Each number is 500 + 25 x the weight over its row's rms, rounded and kept within 0 to 999. Layers, rows and columns count from 0. Numbers have three digits each. The size before them is the row's rms in percent of the matrix's.

# layer 5 attention query, 128x128, rms 0.217, rows 27-49, columns 0-127
075:525587487538499500576493507551480518535500518477508489491516514502509530557489504504519494539490495496511477484528496522503480486524491517524519515521499547491429468511481545465508478485535442486484498515504525525476518497499483499492485458497543565495507485508526464535539509500518499494516498507540478508495510485504485476488508556533499492502497486506520499489515484540505512477519
074:506591545541473521496449544483461465509531494495509499459520474481505485495498504554503489521546516493489528521503514448525512480521477514491497530531493443511508504488504526500494511529477518513509495518495504503472490496485494510519520463511494491475474498512472520540466505547512501445503458502548494459479548471486492480525510512519472486518518444503474507493492522481476506482487
108:520464507501471537514480543519505513478534532467533454471538475468533479499530478500508531502514501504543494520523511435527522453503511507464467520527501484494513509518475542506487491535517459493529520516493498479530499479491543497505513522524502523503467509489481511488498495466481535477524454473487483481476517486497527467545471528548471511469479517466493452501541502456489505525471
078:577474526533495513547480520474516515513505504506499507520540442473472515513523547498526516462504493513514533512500494509486457476498463482489507542483528457478479494473504482476532525472527461494500485486488510448489486510487504501469501500485516517464567477475457528503504525514509509510531485533510520460460476502477487461478521506503496484473492499504464450524546519490470492471482
099:477479475461550469511535464527486551530472496520484514548458550527468510483472513471466445470451494478523479517495513514502486515493468462555498485498524536504501468514477498485480497509513484500479542492521510554508503509538512503529499530492532505509504514501517540508502511526478491505493543521520497523468526520495508531479513516486538492464519513538495550490460510515529477483531
087:509502513504490501508502456512544485509466540493486521497505552522509483484531454441489479471483502488482480450522472474502519479505482498478462449519488528509500475529498514489492527474478511514477483515492477570481506497502505492492500537546526499525451533511514484484483491452446528478485524480499495535479536515508487509506543478482479472513545499505467546463510446488472501472503
128:569501506538465475500447503497439543542503490537480534440490498513488506502471467490512485495453504477488487469548503463527476495478488487519482519530533514475529506531500497533531508486499536509494512479485475462498499517518557465529486522545502470501436483500495522485493505527466523518529488481521495499494494494493482507481489511459475481504472462496492510470492467466503527484479
123:498515461487469490550477491526477489474444496498505461507461499538463507480509515478511497532530476535555470429495489523520489477477497507494494483526520490477520493494489511476447521520470483504533507520488482502515524505454534524469519435473512507493499537547504542525518511500492481483452521483484516451574515486505481501465484502492497498522481484512501485520493460493489510501518
102:540553549512471519525435543456461541526501527486531536479486515510480478507534480521502467538482529485506455512541502509491531469492524523480541470508503516535488486511496495487444455513492476478502493517535532517497538483505499492494520419514529556520512503511485483511484508503518524481488487499525506512474502508473470501494517509496499482526532487520484530509508498454500498490473
058:516533497548500461487474453473465512505484463471503512498486535457489484475480492530482488499497512505491531524515539499520504530539495511495497492461527488517531497450487512478489511529557463539512485492501492512503511487476508483525444517514481492470553502500482528464512532499472521513490549515490565522514505488449469502482521497527546498533510511513548471523501529543536524515491
129:463448543460533513515564499526596513520532494446512482538510481478536530448510504489464495492477493506480514514483504519484556520508516523536504485453479480518489494475542500487512489516508475514510492492547512500505500495474460504484503489506483477499553489466487461480512491493488510495516504564527492483508492483461519493510498497496527540479494489511507482526512538516496486489516
146:525489463508461492537440494491413519466464490504494478476482495535455509512498505515525511532534477529567477454498481494516470487497499488480490490548527485450534514508493498511491526515489497493525506514474484489507501515482549518481537472463511505494480540548503539524517509498492498485469511466469509454556512499513492493482488527501472466497472486492487481490516464476505529495496
089:521465506488496444560517511501534532511475501489541485491485445488486491486503511507492502524507498509478485564525471494496501499511499460498469535465534542501499509479486507510522533533494464522527514494492489498492521491470545487529535479514517546470508518503476532481473496491525473551526465489493530501502486508513474499462507528510499519537520459523523466515583510477500486447486
097:545524507525515538477485513546466485543554529531486500509506504490492534490508508509535520478515534488520505488547446484500467483529491450482488448523495484517507458492496488507527515506531483541481491464503509506499509493439486514527481485493497513522523481520511480477467470527488521464479537512533512494515442499513501505467516507478542484472551442483520518462486527468509502488493
100:530560501518504509547387515495510519528480541479507471473541497488466496486500510510490497479523498508503496507498492464487519531489527462506462506545507526510520525488509527516528518511526485510480520486500568524495492529517499526521553520516488480502473494518482442515522480533484563515466532516455497483502504489517516475524500517508497509468522547493501481503492499496489489506521
098:428478509494550518492541491516553458504527473488480491500510478496504443503504533483492479508506543550484535514500483478481546480484487510482506514463462517512433492498523515483480469519500503479508495502522467499475506472497512540493539522505490492502529494518494530520506501531525522499492452506503499460482539510451526452538481526519488463471455460490483532498495520503504488491467
110:495465454448560503448537493479492573475496492493522489514486538499506483519514481489493506468493515489501476480506457504491470496525499525518474476534532511453466512483464506523486465480527518525492517504510515518540518478508515443513514537507493500507516480497536509490477498445493481504457502512484505480499534550495553532484513489503526490483493525466504555490505524523534464483488
100:474509439531478528507473483528517456501520503484517508495505494468504428460503479467532545518561520498494465522526512459535505524490481505486453478513481553471499522501497525528448492514465508528505533483483521513508527501508535489492479504488503493483474516522492532483470492500494490505543498496479526520456478523512524492506472517544463513541523489481569521475492512496525516503489
099:522470491508506475431505489465533490518494509501512491518471511504512517518509500522496507489550545466529472531507548464483477516506465476536452484564478532502476500528499472463497539502472520472486531479480527458526476509510524498526494506491468506484488473520499507444472513467492522474538491487462484521530490502560529514504500483502455511484516467486459497494478499530519460521494
100:512488429510620470482543480535504476497466493507484528496453518532524498513477476485484508470506488472470520517506477495487483492521493498526495500513512561471551471509513469499529489489466516447484493506504514457521457537484532454519504501513483482527468511506470481510473494497489514493496506500510493492461486499487542477480505493491510476486507499497485555498486484480527517492495
100:479439513520516486472522411491496489568492510500498487486518501530502532529487562523501489454514454521484436545518511496523504522493480489546476490521496479470515485479447492534518481499509526514517514520490535515489537468480512481504493503456500498517532547488504498512511504494540476501457530473472517482496526513506476479466459505522513501520493486489536510521517485496494485480503
091:539560496512527526513494455511482493506493523516510491483502502475498501510518502558453503470504470454484480473538516544483506514537523519461541538525512527526477509469535501501491474522486497537481573486496530508517496489493495475526506469504531521494496486490526510520439495512512484504493498505480467459471505493514481477527504479507528487452460500531552481483524510494476474456545
094:516557537536486497504470499491484505484480533514465512487520561504440486487500461484515529506524480568481511526441528503488549460469506492524498501552523502534481511492488474510493466536488491507496455490498483542483530499498497486512509477522480485488509469484462514485472505533499505467508565493487515510525527549485509480509516524499482475501481456493492542495502487507539476487474
# layer 5 attention key, 128x128, rms 0.23, rows 27-48, columns 0-127
083:525532469503540497508533541478532527528498501518486528537470531560476514497525483506498504493489493509535463505492511497497533488483491478513531506479497498521458441552484506484556527509499492488499496507526539473473488483530480464527482523533504482569503488515492429507494471535500472505496508503494508489503489513547475485466488469477487526520497492525545541487536484548477489507511
104:461530513519503500525566548523497522485475503495509526537485535458486494512498554488502501494508474490485540529511465497504491516483511480541478491479505512499523471468521490473475449527475486485489534484523509489540494485482491545429496501466504551507505513491509527504508501495527468482503532529487511448492543494539538473504490480493514554516471542493502523471523553489502487518517
112:479430483511476549517502528516507576492534489488513483508510501461526478501521501538526510507547487482495473471546497452538505474499498474450516482517472464468499501505487562503467485476494490495491485520485525474503501513500545504529519506478482535508492476478532534472493501440476517499516466500477480477483482484537489470525502504545493505486460482465484499489534515510481502530533
093:506510523547486520568490533500522467512532533473560468510464527494497500511529530512518515514506474507524547491489457516461522515493524491483469498521487498522539492483524528494490515509458480537522521532545492441502502508467527491447504485500530509489520496481473498481495481462475487459507523501512524468491523446495512495453500481539513517495487490472537469501530509509486462538480
091:471449515491542484470495490500505490475524539500462483515508522490474503454475499497499503482523469493510454480492532537492511487482481552511489505504517496549501474513513479512500532514557514453517510527552523495465480472538466488475468503554490481540484512540519501534520531481455465472512499499489521521489541474534486496479504516480520498510535470566508517503511473530495471498472
072:512533503468523496450499517490447533477514468500495538490502498498536508520513502514495524491536497534514520528466503486491446496430496545481505534535488487490473484505476531542470497507513516540522498501476535523525483508491472487565510461485477542495546464464503512484510540496479464512494498464514504486503496509494496544543509500559497472509509520453505513466498517505521495459508
106:484521473458530500471532410494499476516497542514485494453471519508500504510498496491496508528533537493483475496528552515513514444549468489518501489521508513474496515510509531493459543483499505459507478482470474511479502447500545494476486465504518545499514484518492490521477510521481504491469512456436494509477468498521491492491476471463524523506534513502476542489459486518486510483494
176:509498506461501488474533456480538464489477520529495465476469516556514515479502519453517511497523524541516482440473535506531498465507509482520538499504483509490512505506514511475479511482495516505509479524474436485533507470496535475499521495445531492515526487519536548527529552497439510485442518465471518488516493523516493513488442501468503507496519474518488489497476477514500509515506
095:457504509510499487507502486511524467496477548472513479507498519524479504494443516476462502510524520513499525530529498481493549504546469452487493496508468491535459469560459487499521509518476476487517522473474482533504497511556532480519478539501524530519531502490461477525472468496487474495549514486543457530465515480499496493465467532531488499479480548515480505527482476515482528491488
059:480502478496500506481502503524524510527486526494475513555529485497497502466454491474531483478520502499511434492487511513478485512534504491507499474488484463513444570492483518468505474541517483470478509511479483463518496490497532506568520521452529497543523502500486469487545481481521484490473499479489476460474477532494472467551498494520484540496452474522472520520454486515508528501505
119:465439492535504528496446533483535514553506506493493492519512518493498493507517481511482495468488515465510513535453495547499469524483483515513517495488538497503502481464522505512490507493523474503511489512502560500556494504459465519474503545506473508458522480522516530542485491486487435489501500535522529462495505518486517512510512470529497565531494504503488517506494570545502482511504
087:528491556501453475451522483461496491476476516528489490495506504492506536510494527461470508516521528551473535462496511463536503484506470519528497529513457483472527482477492503536514507530513546513515469484466486492502550532488518444522512504463523481479515504513488485509482526513477515470523509469524479545518495525511512478515453494491482523527479528484493529500490446506527565494494
096:519495519494496517459447512531520488482504501523434518530456507517550497491515557485539476503539502536511486499488494517508506519492514492523516507483573470526494479503481511510473481508493475543511506583534481509474505505508499527504502498496494460521523523506481513518519492484492448521472520508495488458485511487513521533482549470487499512558496452479497456474526494534493481504508
093:525472466508554515518536523487547523534520493457530509485476487509511525461529515479470502495525473518502505517496529495526507480489500515535495520489475502486507490539542476450467489517523492504507482482478498480530454511536496515459510474486583512503496465513484497530497521498486489528463506523445511466512464494526499478515512557487539490484520484481533461477532466493528522474482
095:462495505538431509562517525550519524503509540531503522490504452492531506471530484437480520502505471460508547503500524474513481474508492490479476476498499524469441474494479525484499475527511469495534535488487490487501505512500490528473506557499485532527487536482507498502518515490523448481482514551479514483487521463514499481513494544532485515511505469521493500465533523526516516492497
107:427486484483509477500468531470469527516484464509493485489501519534500467470506491443527500498499527494506508507513495460428471491478490469487535502503489505488532481520526501497507441514509487529477500502512505528538500516507443504469517511480481504551511498515511543542501502521523467479454522509519534459498515501499533523482512562482466548496499482488498505506477551517471485520513
100:503462506490478441480515424514488480484505481517513497511472532497510515552548467473489520529488467468513497517450483498478502504545510514479520508536458544477486498501476490494522482427524458483482497479459505544514520486481479472474486500497459492477476504513525488478497496451481498525517465486492492543515490557471503522492489483512542487515527529506496499491490476493505503528462
104:491510502527513515491488490508486511454526459454471497525473516480525443492479499511510508508483500527466494518505494482498484487557466485526471503501497480489467464491474491502485492517482544482542487500494504544506534506495511510562473529490528510511523468508504463479475518471485459482508516424507494522444524545497494460517490506499525515463555511442521468499460513509495493477477
091:485510520465478569532455542488504524497480515494509517463526524534467490500520531489496528491511512496512543480436480533472490530490522504516462480500467489508519516475516496470518479489528539495479505497524523511505476545494543560460520509520474493464521508483507560492480507497492495483482485492476526536497527489533541482484533482470505500506528512511524486537551500486460487546503
095:498510510460519549532510524499505542502498468502456564526500527484490525483461485443499480530525506496552464503522502512466490505518492444511462494500499532542504465493471509503526518525457499458516504478496524490467499512477508486450485503464501504472476530472488486482494488486492502487475501533497525526523503505471483432466502537472559451491534500503489513514522467489511492502496
103:492470509477458503488486521495508499492491509479481516472483516510491482570541461506461465480472542545482477505461547477528480492521517505499526518547506482498521461508483490483496499512508526483475499462473517547501477479501506515531487493539529521481499551511461501511473522485474504468492510494517512524491509484521472478501550493461494504483467561557488528521490498575478492492498
104:522484460518510515495480543481499508513492491465495468503506479484487512522454544513545541502534530518522530484521519507497491494490518491503509482529508453513493516485488526507508540486488468527556536530517522506485495515440525493513490504525518515517515514527507518481465482476487494533539524521527498488540474492473489457515492540490502540540440525510495429484528525472463449490514
# layer 5 attention value, 128x128, rms 0.282, rows 0-31, columns 0-127
087:472501517498494538483512526537525501470476520531522516546485493482493487442514463504496431511473494498486512493470463487529458498554481492492526517490514492462533514525496504555496490469524490508482506472503497491492481470480496464483504493498491552548500497469492476473521509486519512514498532521516464561484532490532500522465517497488481499442508464469494538513489465557499490460490
099:490557515492477492533516464511532504434494534483525523517547468472503507476498436508515519458495547528523534471470496477493448467511532476455491472501477468483473478504529525510499512546527522482502499525492494485486474509511514508533492515504508492490499499483444479498530457524516548489501510543481534442523502496479519499506510500486522506509471526460499484472513515505520479467511
096:501495515477502461533518492501526527482468546506547565525504484513495539511476512469479466512467511469461490528479505508497503461512504513485462515545541512485483479527524504475484516472491489454484501520528490502491462549459521474494496493474498474497502516491499499523514481489493540516504594548512484476538487476526538477518487492484482556497495496536501507452522505513504515493477
099:521487529480501498496521463484554517485474478452513506517513498523520490497513492477495526493484515476461514500506490545512538491490470516518479457496430491545545502502499493499460488500494509485484474505509497478455501531494488500531485485496493522550551431509470465543502459518499461487469484482499510525464480459518465454471499495493550504497511501500509530542526475527517494505548
095:538458499478528538496530492456504524497505516499516455523481524528483496519495435487490467506543500539537524485451472522532519555525498499472453491468526511478522512521521493475479494515462486473501536528497493456513486454471446475495491533519517516476488536511485492488505510532512493510526450492490464501477492494483498505495483455507476499494530505481550503467493471480482462530507
094:537512480472526506483490539482507501489519526503494452517461505508497553445513484482477493497474490483512471476490468469525491527523511516547542523463527497505483516525497517524471530482522522493473444511511530502510540525486458500532483475470520421527474548490540461513472483526495485465522519513495493494537501482496496497490510493484485504493480521525570517461485471499476507484508
096:497474464486465487502493484468514496546515518549521511560478519508512458508478505494478518472478477479427510498506504488517483503510478483472492519475477479506503483462487510488483503491540506524424495494506495497540506500517512480463467502482534447524510482515554485457486524512508507485473504497493476526501475477520515509455505455507477536536528486572536498504553503500509488503489
094:464521493517459494527501504471489492501479525488523514523482467509481526478492518498463475494504480518464461498519489528469500493533491522510481513497483521489491471508543520521533530519427493529492480511503490510523526525514480528478455476478500471541532490428518451520512540499509512491499480463494508505483483531518503522439506499465473499465491523575485462543508478511512536528499
095:502515485518492481482532498502508527499450515539508473503527478479492496520529482495473457473497475461542483509468500443502499472476490502475502516462562530473494508482549457503485506487464493524532494527459515476492500484528509508511502538486515499457417479494533492516509507528482505494502490506489488509480497468518548474497526507519524471445464475476501546513499475458524468479526
104:524509494491487499506515512514487487497504532506520492507514507534521481476449503487527460483461472425473493495507457460556468500556507551523486528509501538463479482537521542480500500478471520520509521498497496508506478475520499520502430502500523520498479521493520516520509537439490528527523459498471489470487494463522524480539518507536481518515512541548517486500487509504482531499484
106:513511547528519500476518481494547475490493516486506508469537540491501534479519497495539496538511464497483482549501518501521492528463500522482517477511487498481491490571500500492512543500471526539492474480490524525492527495514506484457481494508507528482529506527508521529517479519507530484481577506490501497500535469454565464533539523482478532510539512519492501493462544479528462522499
098:536504492524512489523520532501510497497492488512541517489485516523503505510496523476514504506498487515471471538434509519524505496483503486493517474534486488535547491481496553502508484477540519480477502474513530479544520467507485507553508425465561512532484512522508472524490501502529489450492479477479489519509472480541484500444505512472513459534530478489504456490531499438481488514525
113:508525483505492513503495500508549462500529458492478476494493490478469479490477484478517497515513475483531516521502498491505499536543519496520494514502531508458455507493488545466463501541533481510506492512502517464502504454476505476461550496474503461433481481552476521530471495573472509522503509496493482484482486471486473488507509515518497485497443488480529480520555560473468496522495
096:497532508533492472491499489513497466506487506517470498493546529486513511535469511494518409470481453477514502483486506467499485531505462452521470462533523465540489519515477522487498483443512476492489498520496500507468509547525485517521465528515473518482487472470459495504498491508534464533455547489517492494523494477519550523497459507506444503504518528500464517505492518535520504495488
098:485512489532503517508461495474508468508512512490480471493478514496509520485499490531468545502525496529478474487524474481508462462487515423517523488526488463497531508528495524514446543496503491430477494516504483523515506525531491495503467466516527509514510491432476523446509496481509473456523471461458505502489493436473495472483508495467508492497476499512462532519511490500550491495523
113:499487487494472485514490516516507500480518534530463547488468470491514496492502512502521498514507460533489471474494520522484463501528454519471488505533479510489530537524510490486551471477490487486493496539507514483501516488441536472470474470528538457463522484534495533503526499550494501551501482553540490490494476498499501537512514548485465502526490474560495472491477515482508521484439
103:488528512492533496480529517488532452476494450500544522485438495461479509502503502482490473517508501528499510522481531517483492501523479546492536530498466501472517475517501490494559518499481469503507507513520533500490526426468489487515500494471538471492518512509485503495445489535530466506457445545447507455515485504489496489512502511498478473515489489517526484467466525497556477491504
082:479475529487490498482480501445508552523495521467489458502481523530521507513519475505512513504478541502485512534489473514464512480546473524591510495466489468483495495499461507484484493470523498542498481500510502535515512476550501474517548475514516540513514509477512480444562507487480488480492485470507501519518511526537505490528506521565473484501543489498500482509519466495490511520465
096:465559495500510456542508492490497502482512518448538502477500510518489545490484497494469493527527510509515533492509515450498477522490523503428505536527512469450462484485511498503472513515540512491479505544512509509462533510467496512467472496454499504534519494458507491460525476528505541526470511510469468482504493507467471497501554520539461527492492474486501474532498481507517522520542
103:470481514486478514483535524529490519532517494505505463476512560483501469526484476469500535487529519550492491492505456483498488495516532537471506495481539512513462514524473495494492543509538477476451524495490474521481476452525505516533553530522473529541480509466452467458458520470518493466504482477499503523498494493499510508534493473459505515507501489498465488478507490529550484531545
105:527424500531472474509493497486476488483544495522550510507514507523513519501514527516512530476519490501529441478524515519498509501514461520469476553466527501507496524532493524513480486496507512520497496542510510476495489497484540488522466485480530509449503478464569526531506520516532533492498496453454495445512473497445496502504538493475466477468515500539515505500502509511522480471518
099:489449503488557504508513526453485474485514497540513476499465530504484501501466507493555540515465490521478518501507479489471489543529508529485516479531515527496505504396492517486504489486502512516504491498514494513538500510482469509470526481464521508489498476487501566477453478510450504536484479499516499491487536481489480484545509468445491491517483503471466497521481505469509469531494
099:494450452464528504532472457471521512503523497488495496473516493457519480486519528502534487508517467490504443467498514475489488514463538529546539477510490524513463516486540504497449530480534517477507492501507510512531531539526489496511486490497459491489477502505500470499518453456471495518485566478476505486517519495530529495467494475544502491515520500476491489464501494469477526563525
093:482555527497515488504570540520504479486447506473510515509475501468490472486495458508498484520484492530525470489476490480444524477508509491483473511513491455486474554505467516517536507495509527502496502548521452455500487521452524471488525495445500539476546498490489511443480484524536503541477465500514490473500489491506534502507521503475530476489477468495478487504483538515501485477500
093:470502488489491520477489516511561479492490502473536510472474518506485512495495471446524445528496500504507522511515501479455505498503494472527478519494506495533526523503538485517537487519543512498534506495478475486508524473489473527508489541488528456499496484528460560534477498502545517503482480518508497473473457491449494526509507537505513455508501454467487520557472542486508527450466
105:487496494503502493482508443474475524450507530465416510531503497515482525530513537501513564499471524478476522472521521505518481496479497550553502470492531494502516485526485492515454527504468488480492515466459474508488522484513504503505489508542497510576483506500507501529454483485490490517477495532536500500479548517545535491501510508495517508522535521455535504477483508483490485488480
108:512487500491488556524500534489514494494502471509511477483529458516504502483489471511471552479485438511498536510531522527460515472487469457495518493517469515499547475513479550517466488468498510501517483539527546521473517478490446520520476505474447528474502494484500480519532529476514490452480493503540448483486469477492512452495525535496447500520506528495508496482514540507503490520515
096:506466494535483510479483477464519458549491479508473464467507487533461486466470499501527540546507504481547491516516453533499504496503519485450456485482541491521465533502457490460518502467487492521537506520501451454490467467497471533499505475449464515509480475516520472503504503493509483504474489516496541509449508500476505479517455518491522452513475510478494495511462497508518499532495
100:474513483512498468492484450516524495487466538512488521518508495527487573506516541462472484508504499491520483480475517537489518470505521535540511503526489492503509524498525483548512528522473506471492486482524496531493493514479523504524456526538544512453507490512499523505498464494469534517503509540491473470463534522498491534511508515492441519518510519514480540448445503512527440469487
093:545477503499492465523487472473488501539473446487502464518497520482517468451503520542512503438500527527495512491548494464495521506477470474456515533469497534477488509502490473494500518501467451472507469507504483500505492483512512508541508530522536455504502562506501499522530512442545487500493519492513462507515532540481498510507482473524539470524470482500468479516514493464481490527531
086:549492518520463530520498498443486493462488524454531497505501526516460511522495492455514510513494509465482479481509491536461473495515476522470491504502500552522483512525493503556487545478509490503562513486500498538508523510525532489504498453498489555430487494480503509520438529498495499510473479494483533526494528496534490491472483472516534516528449510480458511485492495492510473524481
105:531448432446493526483474480488472517499517554487466515507500456503518487493469503525518486480470532497501536511507500514466522493491461510515520498496473517481479500566492469471476516473502515483506511487473473531498490488472518513483487553554503506512484530522512530532515480478484484418496461475492509495479504496532501547449482488481500518457535496493490497517477495520492524497484
# layer 5 attention output (transposed), 128x128, rms 0.735, rows 0-31, columns 0-127
084:474548501536490489509487488537509476492531483488533490536464541532527507495488466518484500488520523463490506494529517499495495510511495479500417525544494480518503429503542491473525535494511506559511488526512494508489492521504473513496489469488456480484505513501550551521501482530498519491474504514463494502509480479493511495451476489548536496459502453496498518461452535530510489491483
102:488474486453481489490457497511516581494494530523528526536509554526517502474491468468482477510477465511472483452481500536495547523491496468516513461510518505507488531479482500516500445470502482474492501504545510557498547536521479494505486524497484501526524529486529526490527517498506529485499544520475525542498490467488482496471534541503482496481509502502475516521465511510506479553527
103:466478489460498465489510459473487485480441491489477472539507549541511505502499481487466465480477518446454500522488486508473505534506478475523515492503470478462511476516504450517520516527508527489507480503500516515517489513509481520502498495512473474473506522483529417484504501560510507497521540511528504534525504514488502531497534521469497502486539551519502547491459531529540479498497
101:530483517511550487505475468496459524526586512507510521460445461468489543507477470489491483465485510491514522509533495504473477511507525498509506482527520524477518514513504534548538507481481528464488514475495477476517507518475489465499476514467472449483507469487509492522456456468472488491505495519480530475509479500500512480496530474483513491474485463435458472499474499506501464520479
088:463451499484565487524549509535509559475572548466483495492504503491516486489489512520534476480464516471494530500485494521532470485506498474498460536469487487476502455500515532496461501471488526510541464472470543505493499510495506528501518495492485476515459487491468527493493480494490456490505485500538461493492502506503499514514503532542474509525483512499508459537481537533476542488490
095:492481431497470496505512512486482502472455521501480544479502504537479487530480561514532486446506542498494516506497463520536479480495514489513454518521528458458501490523515493554529518514474550489500548490505525548485476518504494472496481496476512487523440508525569511498526496500482507504452497474475504490505495515519535514490447516471517503486499511493503490505512478536509535503522
094:473548492480490487495539513551493427453492458489484530444488513488480474513500491548485500496540513518528490527500448528494486497510486526507526505520504482491534507554484480480513496474469552496483471520486476506456473481466484525504486510513469481483490454489528506500543521531518486484490474488526493516506465527496486504473530542511470483502498487437525537497508496511480466525501
088:498538545482481463536540515465439494483463547502455548503487533502465503502512518525535506471501496509545513495513482507544458515483459494490511520476524486505507515532511525508514505500501527457480536474480494526445501474478465532533503514469507462488496506501474523540488512516512527504501503491496506501539559502514498502535516489495511503518526552497468534493454474514490549497507
094:458514476504495519503483555526494525488510524487518471576534509494487482505479479475507495487520492523517512508488477479489536507488467454495460533503505525472450461473498556515526475512514490497523513504541535496538468476480509480491495499493502544504501564459512561503481515545545476472507521493522483486479557490492503479488510526538501541493486492525508506495529512517535489511521
106:477511498518467474536462586485507504511483531475474521554526500516533513499477518549525499484483529481516508527450514491526494553448487491501505493477540477498466471509515484536481482488471502485479485539530523526493493481508490562487475493491500482515513490491507510475527514502517433502489511503493509494553507527486505564481499527509477516516475518508550475506511495511507461478511
098:517502528491470522447431527538468517527487467538483515445509477504503518513460554479520513521472559469480507480504463474498505480508471451489519465463503529482495505506504449467539477486484496484506467452505473437531483528519511515519527506513497509488470486490511530471526522506519507507502461468528509496524507509524500508515478529464467527501485506510499515517481504504534491501481
097:516516488500516500471514480489473495480531489530495533443481493515493505486521494529486534450495489467496506463530511488515463515517519497519493481531481538466505528499521496539506479492514554518515496537492511530497546476478551521487527517530477479479460486473540511487460487504487502529490553493509515466467495482467548494513492549492549491472477438499479538480490540505473528476474
108:515520480506523492470496474526500519508540505467523475484563549515529467513516462481527461509493504522497510479492508474488518467460482485517464501498508493520498493531468480496499510499514470522463465514487497479509498496514496487515496537560472539536456550502503460501509487459476540431514503449480500516440521521505521492527486515546521517517527525480502498476505479473471472509535
092:498495492509504580495466498512548516487463505514481528499496503516545498450494506484479509499530486500513521538505495499520455517492466489469491470476541489498489474533538428461511502517512500469532509516536481488520509486519492484500485522477500473462516446521498500492484525493514514543504458524443528507479523493490480483480525499484476548479506515483562510537494528495531451487498
088:465515570475505513502481503485494517520533494474521541494490487492495490490506495470494481472523495460501467447495510539520457493471481459524493517529481532500517524504530523481489500479495512530541463491489488528475484518479492493473536497459485498466541447517471538487532478476499492524468513525513498440503487527530452494464517471481508552498526464507499512508467530521527503528545
103:564574462508542481502531453547482485487500487510489514528511543521483511480535515514508464493460498486504527494479509544482538458496491485497528484506494473500465498533482491470483523484508499480510451528493453520501501513549489511493491487490503538494526475503505485492546530547502557490481532497490476502533502470477512496507485513480510484503494554519485527524482476503494436485511
108:522518488522513467446529488481485484505496485528471484487511537538498499517493492502492498509496514479493496472519545524522520502494501490483494518477519520484461506471473500512521498453548572505464474502512497521499499465534530457518495534549487507493533516526504490480501561546460573512529502458516465563453512505474527527511506498490537465492487480526490509501502496492494519473491
084:499495488493464500539514502499491438478526475493465547486507523498537506492530505492511563517518507474522489500525508509497498478478502546525488445519466518457528501532539527535450555473498509493515520490464471494499501504455463491471469473521501455501427479521479520500511475494516482508520452523519479485527502508489473534507475437487484510524490485510503481476483512504503477521505
092:489552524480465515500509473517481519502504525525472508544504504523484455509525449476491453485475505488511495501514497511486531491488466442540467483519480508506507480552491517511474478473501521485497463467478511505514452487480516481503477542510501467541495503483501524470497490536471496493472509461505500508485538501516521498493518485570499422458545520507523557492479501529504508523506
094:474478574484499543531458512505474452480507522473554472468524477455531479512519471505500508523548516490493467452512525536517478469505516543446500520524476454457526527489505524492500486499486506521549512515483496499516497502471486500483504502464495500481497455474472544509502457476468465508546478522527473478513509501497465459515492513499511496510469511476489497490505517491492521496472
092:457553497498500524529485536566501519499532495479467503509514478509495484499472535465533467500500520499475537478500463532534481478536533481475498521449491471451460481510526498475486465483461507477539504518495535550467459485473484557494485539526481485531540535483503525503494507537488453490497462514531485522495524505484529513493504505490492496488530502519494499490478535512485528496511
097:496509493551498540507563483526518496491529489499487473463523492516509528540484486512495484522523485457507512498546515502529531509486510530516471497488466521516490505493471522461503482502526509477485485551487511474521525469515480447511542468555493512478458469511496468455504509482463504479479454476534453532498467467509515538536504486549480542501473498518485549497513508507507523495493
094:501452530447499521482551525501523499493455550502466494488496490506515519502500504448487485516510555498465498523481463470501521489464510526492474442498488502483506505448484455538496471519496578516460476511529494446527503520523502472493489497487545516513463514513543510512491488482492508506472494489497531457487504520477513511508494474514500528520437476487511502499500529535507518505506
102:484520516489529497486501454519512515470485496505526481545481549535495483543505415482507464534491491498495466511512538520524475469488494480476492507537523508496493493505531528442494490469535475462471504517474521530509438456561485551506485514551511498514468498517511468473521510502458525500499481490505474555508522497488499512511510492517485494506498496511506555520475516474506492503503
096:531567474497500493483521464483521554521498514510509510489479523504466487489494496513512482508487495507519530468485518505529475482496471476520524486500494554519470490480466511446461499469525473492498512574520504461493461527541527471482470538491470503472490517490470473490492562485485492479525514516456481517461507482525550501490549479505521497493491502521486490502509476475487435493517
105:560458468510494499530496536530508487506499515533488493545474469510497567496484522508472492494520486477529468492541497494469487557447514512534547495502507490515540513470534468510513475489505466532487495474512511467527516513469478513496495499491502502493525498515494514478508486521505542510507506489498513461553432497560451508476503519499455501505474511474499453508519459519480481510499
101:492502482530507462511514446482497495548521481514477542492491486476493468526474503459509493487465519516435510514532501521503491544488493497505497451448511564459489483541492498526533497511512520548521492466531479535486535524513484509493520536484504479519507510463489487515475500461518500526493492487517537502481550502489452509504527473485476464529488486487503533491515500508528486495428
097:529464496514535491510456521508470528511519473483503480489516507463527483527493496517537509534525505468495509495529522466548486473493517502464469520509495485493526437549479549540498537535480456505494505490479538455503523533506528540482550489497516487507460515555453528497517507461499508489532475504500484514497520462501485504490494514504439501519503495485460510487531479481480501489460
097:523498517518503478490531484496499537544445520504476478549522490529497523483456492475502473526452468481515485486502501512492526518507477524509549496507472492488485489501465441466512539481510529499517518480540485499539470536508501466526516528487476501519509532512511513522521482564502502506473499548529463471540463509491475516503471506443498489482514494566492476543514516496524481482505
088:481502482488508547491545517493481463526539467488534520503505518453487458502523478524514483495487547537480520516511495499491548527475507489523464510483513462529529493481531512485510455484497521557512549514483510513497489498478496515494497506505506496485493528471470501495516515491489522424523480518526530508506557510523528519522452470471484516451487462518523470519525489451473530529490
074:505503500497497510506468532532467540481465478486509477479448463476523522492454490523497506481502486493511499425504518484562518509478512500522515538506545539521535501471522512490523509511536522493540532499483513482559527495523493514511508517493488444520463520511492473527477472486527492533506496492519476530558476507491472529498528494498474543505511479489541482520470493503490503441471
102:487488505515540498529540522502493505508480474486460493549500489474454524503552561533459517472530515515501514473511486518500477526460496529491500471460484524524506462486525484504475497522477496530457506507489514480482468526548477538480489490468525482479538479528488533489495462496522481497487482546531509449546498505505464492496508521478481539518523502492534446511500502487484458488535